From a checkpoint of a small transformer trained on Wikipedia.
Size: 5 heads of 64, vocabulary 32000.
Architecture: rotary positions, untied embeddings.
Training: a variant of Adam for these matrices, 286M tokens, 6051 steps.
Each number is 128 + 32 x the weight over its row's rms, rounded and kept within 0 to 255. Layers, rows and columns count from 0. Numbers have three digits each. The size before them is the row's rms in percent of the matrix's.

# layer 12 MLP up, 1280x320, rms 0.0403, rows 888-928, columns 160-319
088:173117133157109110172084130120108092152115138144130141182106146170082172075132175137145133074094118139159116092119146119176139122184131157108112133089139133142146200131092120156183111159112098116119097144133076062126144151044112154172147152143097150132129076129072084128146132151100129099140120102145124072093120137148137161154142106093166126153134134062155104122099137122160114170072162099117173149101152111106124158147162101144186129109063118118142093125137076090194104156120066
098:100087187154116122175099082097105163099130080096153113122116165201139107128120162120050165152124151115132123064153140136132086127106161168168108075103194130152110119128140160205082136141108101102127119093178148068125219133177135105131113158058102133124077146080165123128161120114063182090138140157081074150069119087167140116130132135113159082131026141156087093141141122138080141139081123122062081131165105081102097118150100147101165122136107127106165130152107143128037132159153141
103:141123127200122139143105074086125162145162097123128092155190133189068128153100167182129072119180128120102180105185104150102127108163080170086179114125161121089088080135125177166118155085157105126074113186091140087110140095155119115095114110141171084157131136092116151083144125108126150091130151139133102100084138184135148162127165149063147149090145099131129161112095118164169107081167125193153160140093104124156103154120159152102101105134106131131103142173072127137167114132083181
091:103153127119145142083187118072164101165088094071145208148109166093090083197126104166129115102126079130141102154121133088161092156075063123145118143116146132117104130103112161125137150098150124124177153121136174088101142121109143126088040098143065103136127130095096180044104112092124133173096101100103183103105111152083161108084128165156151129113111137089213095115126112131099128134153081165094143187099166151154105080165107133157128158163117121093126123154137126121096072133112150
126:138118112087116126070104115168085151075068161148116149169165075157060077107151156135129111104132124126110113156105139123072163081110105039153154109092107124069098089121139079107117115128173128134072149083126165175161136140134220129101138137153197085114155147114092147094143099093126149102094111156199157093147156068131147144109114108112147040156152084044117150144127139104132155138070081082137041074146110180158086085154129170120121108109069123163076079071124137092138151184105097
096:183141156138198134116098115130156076070117163112180086156162052094139114130123137149140092067093168160128108150138133164130073124196121119118110130133082120089082113104073140149163143162121094185129080132114206135153081153150105146123138067140187138118112119114126139149137116133118109147147172128144129096126169137068183180097074158131110194148121086152129145131112063148205165090130191104137127133128106135158164136125113107101167118168134155172092176122108141101152144142098136
106:084100168091078158141198073163121135168140119148119106167154024120103118205165176074164127094112166126148062177115155110130126171163230159166083165189168186146119209138135150099137129123168052131162065188071120133127065113121166115147149133107106099113144132139080115107115125109128144145086111116140150121117147128180132126122120168117133101136140143088098085128085127198149100154119160113151127101124146115065092125136157137163151180124045198077162063129095135175142141135170117
108:121098073079085090100147133101121161121124182134130099137175126151135137186068118139114146185138063087145215156142121181130104188142154125124154156144105145164115130120142221106193143164119132139067126125185083174155154129101130064156172140130074086121177058150116134135101128143100072166170122134094178101079200139136141119164126167111123170081130120102077174121135109147136068093168151140111119123127141144111127101120172163109107114186085147120051142148119139179106131131080164
100:183110197155136152157106108172172151120169137093146128134151170124115165165160166137173175080148167148080052092130183109181189128119143170150148154117156118117095112118111112142183143137149132120108180121190055104180203079171192152143080124105130196123038131135145099134123132154085153135145149153077101106088107208148108064180123146080140129186114153165137107107113124104132111157109129097140124090139129111158125177150081121179119151162118115104150132197122149110148093118118137
090:135088164095134078175139114084087102156106075163178165115127104157133146122125159140069092153172094145107140119133132151136118119120100162120103047137113121174158163086168219076118076119096191128082122137089135116210106110115136151144104131143087107092111163157093174173112077109146079131108131151111171161162164157094171107136091112091105184154147101139128101177137149155148139164143120160150139139156065110090104147129192076125109133098144113074073076145129126146154139119105081
091:076107144084148118151157192123132133093119166119136169158136075114126118128115123117147083182118139118119115110169193159140094134068139105133127102122141163115091186187121134112103109152168100110101172177184070148134134057122140158139160167137128106197166123059137153105119158079099130122131013151101126130155132117155080115151137159132064162100161176194141164142113143126125166101161142130114089070104150150121121124125154105190136138162133135088066126083025137098196141185122122
090:106136154114185143094114187127146096118095156170116136141165130058116125112088075098152154188187060143128139152132144062096136120104172102132105075113160125140205132116089091149087127148137104136129129125064109075098107219075124063184087109090185125154115125098097155152100064136133179160161126099152118120140105148136075189089097134165108104159072106152118176122154125169115090157044118142139145087053116132150158139138184137071133165181092069133093096146070100146103209151106216
110:114092098113109107034085138103130106188116113102131081245112140153107131156133138118123126111133190098155164100143119154125139104101090122144095096116109159089116103162127081185081108112147124118089098086085059118081147128045124087149096101035091141144113121083113146119140143120104156148089154128131119112126121103108105145083160173138126106104149156127100130101126148091169098132146103094111117084088139139148130069036126121132121146158104180126136081140042146076139155143154103
107:064132143153125120074106077083196118111120161132088117162080208111110118169129127169140123096099074121154173071138096176147124130137111140143192114108107165138191134123094100107099125163114109094104122141076137158152166156143120093125155116112138111079226077089125150138081111119104129099195128155124167136148138120137146039133097173152158109104131097190111129162108188135089107143146097116113093173115137106158135125088099088130133148125145154139120165132180100141077128101144043
099:066127135111175121143123094103152141148118115107094164065180167129122149129140150111148093060116151123129125095091147138164127146153114158130144075123132170143099109103117163147100130143131105064131139106134080103115165110096103129031186162057111105125117116115140127149192135184141128108067125130181164109158095146174136050107078088184123051173157086102141168121135165139123167092162140134126160143103140119134112107096134141057209113110106088119090092081143100123148154095170178
080:171151127146183170113109171122093129109204130072140173100133177180098133096147149129102121112025106108080151134108145157120135042146134162132118096117083129111114172137167109203128150087086147160132107138128154110135153112147109110153128167100101106172146120105102148145150126092083126151131133112137085119126154094125127144153145114115097114172082110189020079087063059095090092116074125143135120109089151152098046086120132132115142132107124130114153070128167135114116133125138102
101:166159118107143092137113146136128185199158134131111122135208178112145163186153111150142078152118104145108152167166095159183160136068156108113089072158090117137101151150141151125124125170121168097076162055074146113143118109101124080160130167092158105163081106135100124134140067114130156200152099123147135127106150221114139175135120104093172136184120132093140164141139070151117041146150167154069107133129139099142145063149159142167045108119140182163049139065099062107155156105134087
088:143120138104141137132135153152130126117157117154141141166109168132073119150060133118094112058119154082178199139180019116113150093158133188139124124131136173165098102103108226176142113059082159143125151099090138115190083100123150184137120173125156166070125143111141112128114109135115120112125113076137127120122144137112120131131111159108122148149150074132148093125145109090122127109075160150158136174147137201178184075088132137132123138103167092116151122117152175089165193129108112
100:130207157131090138122151076107099114079094095158086118098111120109141148093186048043114129116146167133091126087069125115101166146161189134122162150087178105120144145092135084068131115189151189100062138133171176146195181106123139158118128163105120098117127152128120112121091118134130100182121154128104116177082172132135119084134132126165124164150152092111101111139148089160098150124097105184162115097128155165117123192188088106175119137095071126104178082114131139196055128114102149
096:171173116122094078094138101150128082109110141145177136166180060088103158117166169067139111123117120111144144103154190115129120101073149150149154131083086123167180103109093121152157129133077159121206161133120080158097161129111160140127128132154167069089142138118137106126118118163168195161118077167134169164170132179101122148180132126130161106142119122108121092083097057097068105081077130144123143151160149121197123157109104093177078135143087114115178125101174090123148154163150071
118:126128082107132150175110117108166082139123111100131111166129159166137158161196139166126157101129172138123134140103112098133085142118130120089081158132119137127174102102143115128142103103192117127097093114132186132095174101156134097137146181146136128221155113111099145191139123092086126142100091119091103147118155118117096135152210157146173085130137179070126073141167120105133132126117139165113113143121119048158121118137139115140100120112144111153146127141124165110103075186096138
100:143129080109121167111086177151122088178143154128157095109116114140139146125099144175069140124093073138111142148116088163125113030179099129118118083099163108182131101149140114201136115161122154139145128133109180093132140152114114131108143090108115163167151170145136127168127157142137113149102120063107111152094130213171127124101173135192104160088159117155171108160160155094157156031199161097125068190157123175134141127170167121127135096117101178069091093102122085114118134114129087
106:137084088169093136122105143160135125107162091115089107173120104088103144093161123106180134141130111090148097123103120113148157080143117093114196115086067178166116075119130133125149139067128104114152140152087024170136167094207124088151160134053084145105120099088070116168156124094110195146108117147087151139138155133145094124091135137130180140130150105124188125102043104175125157151075143148170110111112165165106116101135053108159145114128134165101147096093120109127045107070113094
099:124159126093117098164163163154095104135181082090157119129136121096117157142127153180173163173187227131082185125130161102117129223176133125163100185171147182161119147083152145114091114125086164111173067035117124092157113115144145157127100121164102167122141146072127096126165109126088131118152115108132133082143149179165103172168102158074172091144108164106114138122082159133172133117101151139137155144125124191104127072142137099054105125165140163143121132153073130121145154149115102
099:179158113188145129153173164166116166135144129147070115154100168121112146120116162115144134132110096192146101123121074093099150112125121119146118103148114112104144147170142167110141192092106150123128196104161122165140150148072151132132128138106114083096195144120124089090176123104135149123140116071121129157129152177091127085133107113066145093137183138099158082137084103131138075136133141167102093140129153142106099176127100143156118126144122174107169054153160185137064131089209111
100:122081183192189160135132067115111098134115135157062093075120070118142092134122147117138154121119143173101148086192123107156144089080110104114113177117062086056149152159137102232085117151165185172138148135144117090093111144141155101081137125124131135104143129168179192161122165163103149095147162130132078138134110140101162180147153086089122090151106134107094133103139092108183170155134134141119175161129077105149114144146141101140123114109156086153200181057128150185179116108153089
103:120116131183091140112175182119076162157090081080101132143103104105132184104177146186117136125148127104111114115077150114118153081176145173110187157120163111082160073166134087108120128087130126147175141067096146188106190104063121182083118163174150125192107143071152151146079111113124153075105153117137146131139207161054077120142125119165121078124205141099138153123165167112115142126097147148096092112116109113157122190174119118090103093095089123137162171110130133143080070163121152
115:098117128146171156140142160093101154152120118120106056089097148096075170110200181130138172160097103165138128099117128097121176149164088174087110154112108150146153113172190107207132097151118115083150137113175141171151146162152139118094105088104105107133117162139128115060130127147121095098055130144036130141103142156149048078099126141114140141095164175059138123150116146152153091113159200088105150140182203132100129129164106146192129095136091150134087109132131153178088052135152115
111:195125129123172165096077140141187096112098105125180219099158158115123148093083147178161090139181079127120097055170083131165171132142095148153130143144129052108191156116130105120149098091148203117128122105179173081171091103076140151129152127105114111151127160169118139201139146160154135192107090141095103129078132130142101139112119131116142111057187102148105142123143121122145118109160112139169129123122134113074076173120148118123077114140173144162134082082170055132165146201117089
094:109150094160192157068130130141138106120172167167121113116183166117112087141117141111101126093125106129078088148121074127064162115094167160067089160088124156114130148152118086172134094152128104071162119111167115093069111069211131130135154130127153109126071168133210092098119158206145195109139159141080087085148082116111127118081087120086138156076088154216115112141144131142115097163107177124121096123131081105111096130125149136094098134096181159160137150117142131143074141156143120
090:137098130186100103089180132117145099086173078121096096194170118090105102130136135150209099149172066074116183167118111136097112143107130144108134189156169171144124105134111161119136130105155156145123192127145107173139145142095124159142138149158115107139102135123106114085113085137092093112100151091127161103106112120148097147113165119154106106120112115103116151100177082155124107132128102117182120070136082127155117134146129144063118149104126130118115151170128147176110089183126143
117:096127143144157185137082067168124127112167093092177124096142178142126141072064122128147090127173152128102107146148147157125137146137106098200164091123193092165114108156116157133042147085079134183083136145119166094136136110096121100139190098217069111104134164173162134129112139164132166175071131113111114152118068114105168091117146091132119084095125142169119103170167172124141123115203101094095126140149088148089100144115164143161161131127164086112167054113115123136160149160120193
099:135154105150163150153125129133146157122111033109101150127112141138115138139114137192165096152122134156121101137140072085158141174128100114132143146101146133170132197149172125159170156125164159143158174154119207079153088112124156086077133164122145092102131110152106116140105137066052104121128123154132126119124148095144114113153187123194140088128137093078116178127081124185042149108129139155182182132198184102155092140152113107147143108154161178050228117102108123117142107144187080
098:118151150075095081160114174094172107147160112154157070121175117069184094117108098135139088132091127149146115100107095132100130128103207150136138193118126137166141149105161089083112180130149074080109147164239140158153117133169127123194141196118090184163081099117104075134120135114145142104121155116082119142153106161163184115128086090117127075115154131104117113127176081132100113098155149101116093153201149158202141105110175116090142121097126148152126149087144100106111147156144137
100:123164146050067141162089096109163140159109099119125079136135144129111106124111120165109115134082116130202111144129189091092163041152129152136168130141192097164112129118149098127165118170091118112132138110160108117203106134114102137083074121182102110163181165075091133171154084156113107084154127113146080097099151133170109112088115146153171114052148085070131169106100138157121121084113175142181136159154181108157092133126167120151137171148136198098138134212069142165141122146097163
106:124151145150151107114126135124104108112137176123059142113153122196151151149121148215109138082141116117190092116121161144183165074154095093172128160058113150154148135097112155150151131126093133163087117131099169098093171144082157101166124122176110147082117131108131155136136106139151142070070119104158088101093122103167132091126141128035099148139117121144123136125166124156108078110098158102173157161115126134192155161187135137127109161129120137106128142110089123179200113151134117
108:151146131096138083103134103078117101086120126112162098131108114134146126124134198158137135115185107228140051040110082166167145122092137090153109162127158191125172093110125130135210132155145136129171063153091104155134144133148074136107112165106133092085073143099193111053105130122113127153103123117147215141101129119137149142096123098160135121133136071104201097145104174113149162122122126153172123109138087139136136148156115158128093129104138099168108157139092178126104112096127165
086:095156166133125094152152104179103081143134123118112151187074125182127145085063126098164119166103140112149124142163104095200088111096101079149091136094135176154114106107098188119175140137087123139114128059090128061123105130108135090120121081128101115178120138191100148190112198136108108102095054129156187214129092155133096177113142127152147182118154160150132118150120143126074056143156046141116153133159121151143125140179137130190125071097146091054080119149082185130119061135064170
095:151140118133151122081116119092100149156162115102115135187103116134099125132089146125109153109140093086154148106139186128099117111091108154108104155143129157061070135114101104155181146093125131197110135112155148122111130156105146147159123117082119158130096192072081102110082130153051163120185102119164046122112153126127134200075098213055074137120145150098182138097142169169108100114107158063095096173163131188096122073128141114110118118097078139116116143127122099167121115175107136
100:140144117042116083107079158130106136137098132149071121139112121181093118130104159144095072135133173086147127149084179125140151141095137158133093087092195156176089070118121128125061121116094098121144109139155132137120153136122111176116133157160082107110094145144161123104145134121184120122110125088128104109150078139081167165102131179106151107152150146126143059173143144095103119092149192182127155182123150103128154132133104102121158195152131104120070102174134173098148131153120133
104:151130135166120188117089085133110219104137150101182169115136130126113128067123114112122199131134201147116139116152102139109189084173107088137200166137089127120116062119096098073212112091116052135049108161133117113092106134130112117161166087163104151154114147141060111104129082140195154124164128132159121140158110133137128103085134129132130145133132122109104171116138121153127115104096140116155112119124065153136140106067096149134150188128118141191096067179168121160154114160080123